config = dict(
    n_layer=8,
    d_model=64,
    n_head=2,
    n_kv_head=2,
    head_dim=32,
    d_mlp=128,
    vocab_size=1074,
    activation='gelu',
    norm='layernorm',
    norm_place='pre',
    norm_eps=1e-05,
    positions='rope',
    rope_base=10000.0,
    rope_fraction=0.25,
    qk_norm=False,
    attn_scale=0.177,
    bias='all',
    tie_embeddings=True,
    parallel_block=True,
    init='normal',
    init_std_qkv=0.0806,
    init_std_o=0.0,
    init_std_up=0.0806,
    init_std_down=0.0,
    optimizer='adam_variant',
    lr=0.00322,
    beta1=0.9,
    beta2=0.98,
    weight_decay=0.0,
    lr_head=0.0177,
    grad_clip=1.0,
    warmup_steps=208,
    schedule='wsd',
    decay_fraction=1.0,
    decay_shape='sqrt',
    final_lr_fraction=0.0,
    batch_tokens=32768,
    seq_len=1024,
    doc_mask=True,
    train_tokens=139000000,
    steps=4242,
    dataset='wikipedia_en',
)
Each number is 128 + 24 x the weight over the matrix's rms, rounded and kept within 0 to 255. Layers, rows and columns count from 0.

# layer 2 MLP down, 64x128, rms 0.0593, rows 43-63, columns 64-127
[[116 102 156  95 119  95 161 127 113 124 148 152 164 120 125 126 170 116 133 142 131 142 130 133 122  97 130 126 128 150 154 123 157 134 142 158 102 118 127 154 136 116 104 162 152 114 161 142 132 160 169 132 129  97 102 140 113 120 136 123 114 151 124  91]
 [117 153 138 125  96 130 126  91 131 146 151 178 132 176 123 123  88 112 138 164  91  69 131  82  96 186 104 128 116 108  88 138 138 121 169 159 136 121 162  88 112 147 147  91 168 123 107 119 155 136 170 120 147 133 149 144 171 133 122 110 121 151 149 177]
 [165 132 100 157 139  85 146 144  92 169 106  99 108 114 177 121 156 133 148  92  93 129 138 113 134 113 106 154 151 132 113 112 124 128 105 132 133 129 148 143 120 156 115 135  92 114 114 126 146 168 123 134 112  85 147 142 135 135 108 113 109  98 115 108]
 [151  90 175 110 123 142 135 157 169 143 111 140 102 146 113 122 131 120 108 119 110 116 161 115 119  87 177 115 146 106 131 147 117 115 105 120 157 117 142 170 128 170  94 133  95  90 129 111 161 136 161 148 130 141 134  66 149 125 147 124 131 128 187 170]
 [156 150 104 145 109 167 126 126  98 132 155 197 176 133 173 125 123 143 137 148 134  85 138 125 148 137  85 130 175  97 141 103 138 139 143 111  93 135 114 142 166 129 139 121 148 121 138 117 139 121  89 139 147 147 147 138 145 152 147 109 120 131 124 146]
 [108 139 128 125 136 129 131 122 175 134 138 146 136 156 101 111 157 122 183 153 105 148 153 105 148 130  91 142 131 150 106 175 149 109 143 125 139 133 114 106 119 130 139 157 106 129 128 159 126 133  97 122 105 108  95 135 120 153 118 153 107 147 118 148]
 [136  91 116 130 128 105  96 152 111 127 133 109  96 142 144 117 152 147 131 159 119 167 135 144 165 109 103 142 131 104 107 137 130 115 102 139 130 137  87 103 149 123 148 162 134  73 100 172 124 121 124 126 122  60 122 109 102 139 167 149 122 138 105 141]
 [186 109 116 151 169 109  72 146 146 126 101 101 152 123 180 187 116 188 170 179 140 118  86 114 130  99 149 132 142 150 125 180 180 140 147 111 147 168 131 170 125  84 112 139 175 138 118 149 167 166 193 133 156 151 171 130 167 112 157 140 121 173 161 117]
 [172 113 107 139 140 161 121 117 129 106 130 112 137 115 128 115 131 101 137 104 158 107 136 145 121 139 156 122 168 128 109 114 128 105 113 127  90  95  99  99 135 133 150 113 104 144  94 131 130 122 141 161 131 172 107 123 106 172 119  88 135 131 149  44]
 [146  93 130 155 148 119 105 146 125  88 188 108 132 111 107 135 128 164 166 151 101 116 127  89 149 161 111 141 149 113  91 112  83 100 122 154 149 119 137  95 183 141 134 128 108 153 145 137 119 160 137 148  92 103 186 122 161 141 113 118 148 137 158 116]
 [135 138 149 111  85 111 152  92 127 143 116 138 142 151 100  81 143 116 109  94 125 122  63 162 107 132 140  95 133 151 136 132 105 122 130 103 112 117 163 166 108 181 122 158  84 154 136 115 114 149 131 176 129  86 126  87 116 123  93 160 106 151 141 133]
 [143 109 165 118 112 108 131 129 112 151  91 102 100 136 134 125 128 176 116 142 148 128 130 162 122 104 165 128 130 131 196 144 111 138 157 164 116 163 133 112 110  75 152 112 117  84 123 149 138 173 104 106 156 116 136 117  89  93 126 161 175 149 142 122]
 [134 166 130 108 117 101 126 116 110 125 153 129 156 124 118 113 135  99 151 128 163  90 132 134 146 173 112 113  86 125 130 157 142 120 120 105  75 100 166 106 125 174 146 161 126 120 156  95 146 111 119 138 112 146 132  83  86 128 120 165 105 134 157  93]
 [141  89  80 171 151 122 109 138 141 138 189 130 146 125 151 127  89 115 115 112  87 160 163 131 123 133  99  83 117 121 154 123  95 144 100 134 163 141 130 129 149 108 126 169 119 136 134 118 162 107 144 164 114 129 115  88 151 129 105 155 151  97 104 156]
 [131 160 125 132 122 111 128 128 112 125 101 166  63 115 143 158 138 123 133 149  98 123 160 101 101 156 150 141 132 144 124 142 103 142 119  93  98 133 117  88 134  58 140 108 164  90 144 115 146 171 148 134 105 140  87 133 144 115 145 117  84 131  95 125]
 [123 115  75 160 147 134 182 131 152  79 149 131 119  80  77 138 126 152 117 110  65 177 118 138 137 139 133 151 140 141  98 145 139 101 138 145 138 120 114 130 152 108 144 151 106 134 114 111 131 152 142  98 119  88  96 148 111 120 108  89 162 112 105 153]
 [129 114 147 169 117 127 153 111 148 162 128 110 105 125 138 140 106 123 133 100  79 159  96 132 140 149 115 113  74 123 161 130 110 159 125 140 157 146 142 115 113 127 161 122  78 124 134 127 104 119 128 143 100 125 132 140 158 118  90 141 116 108 117 103]
 [180 108 139  94 129 188 153 160 113 126  99 163 128 102  91 142 140 146 147 183 115  91 161  92 144 127 146 145 163 131 139 177 145 140 112 155 134 126 172  86 141  63 122 156 162 136 120 133 138 105 118 154 126 167 171 106 159 128 140 131 116 151  57  98]
 [123  71 121 129 120 122 117 106 144 138  94 116 143 123 106  89  99  98 148 151 127 148 130 135 185  72 112 130  97 108 187 119 128 137 118 104 168 119 125 146 124 202 111 111  98  99 134 121 142 125 142 127 129 109 129 116  67  99 117 114 152 128 162  93]
 [163 116 123 128 165 158 141 119  91 126 132 120 142 163 134 118 157 124 130 118 139 172 163 107 195  64 115  89  99  81 150 144 136 130  99 144 110 141 101 127 161 157 161 119 125 121 129 136  78 101 144 163 119 142 141 114 148 114 121 113 129 122 171 108]
 [115  99 137 152 146  89 122 156 156 132 134  98 196 166 173 120 104 125 141 140 121 144 138 131 124 118  92 156 123 132 145 153 104 126 149 115  98 136 129  82 138 129  96 160 158 121 171 128 163 158 101 115 150  96 120 154 169 162 179 117 126 145 163 139]]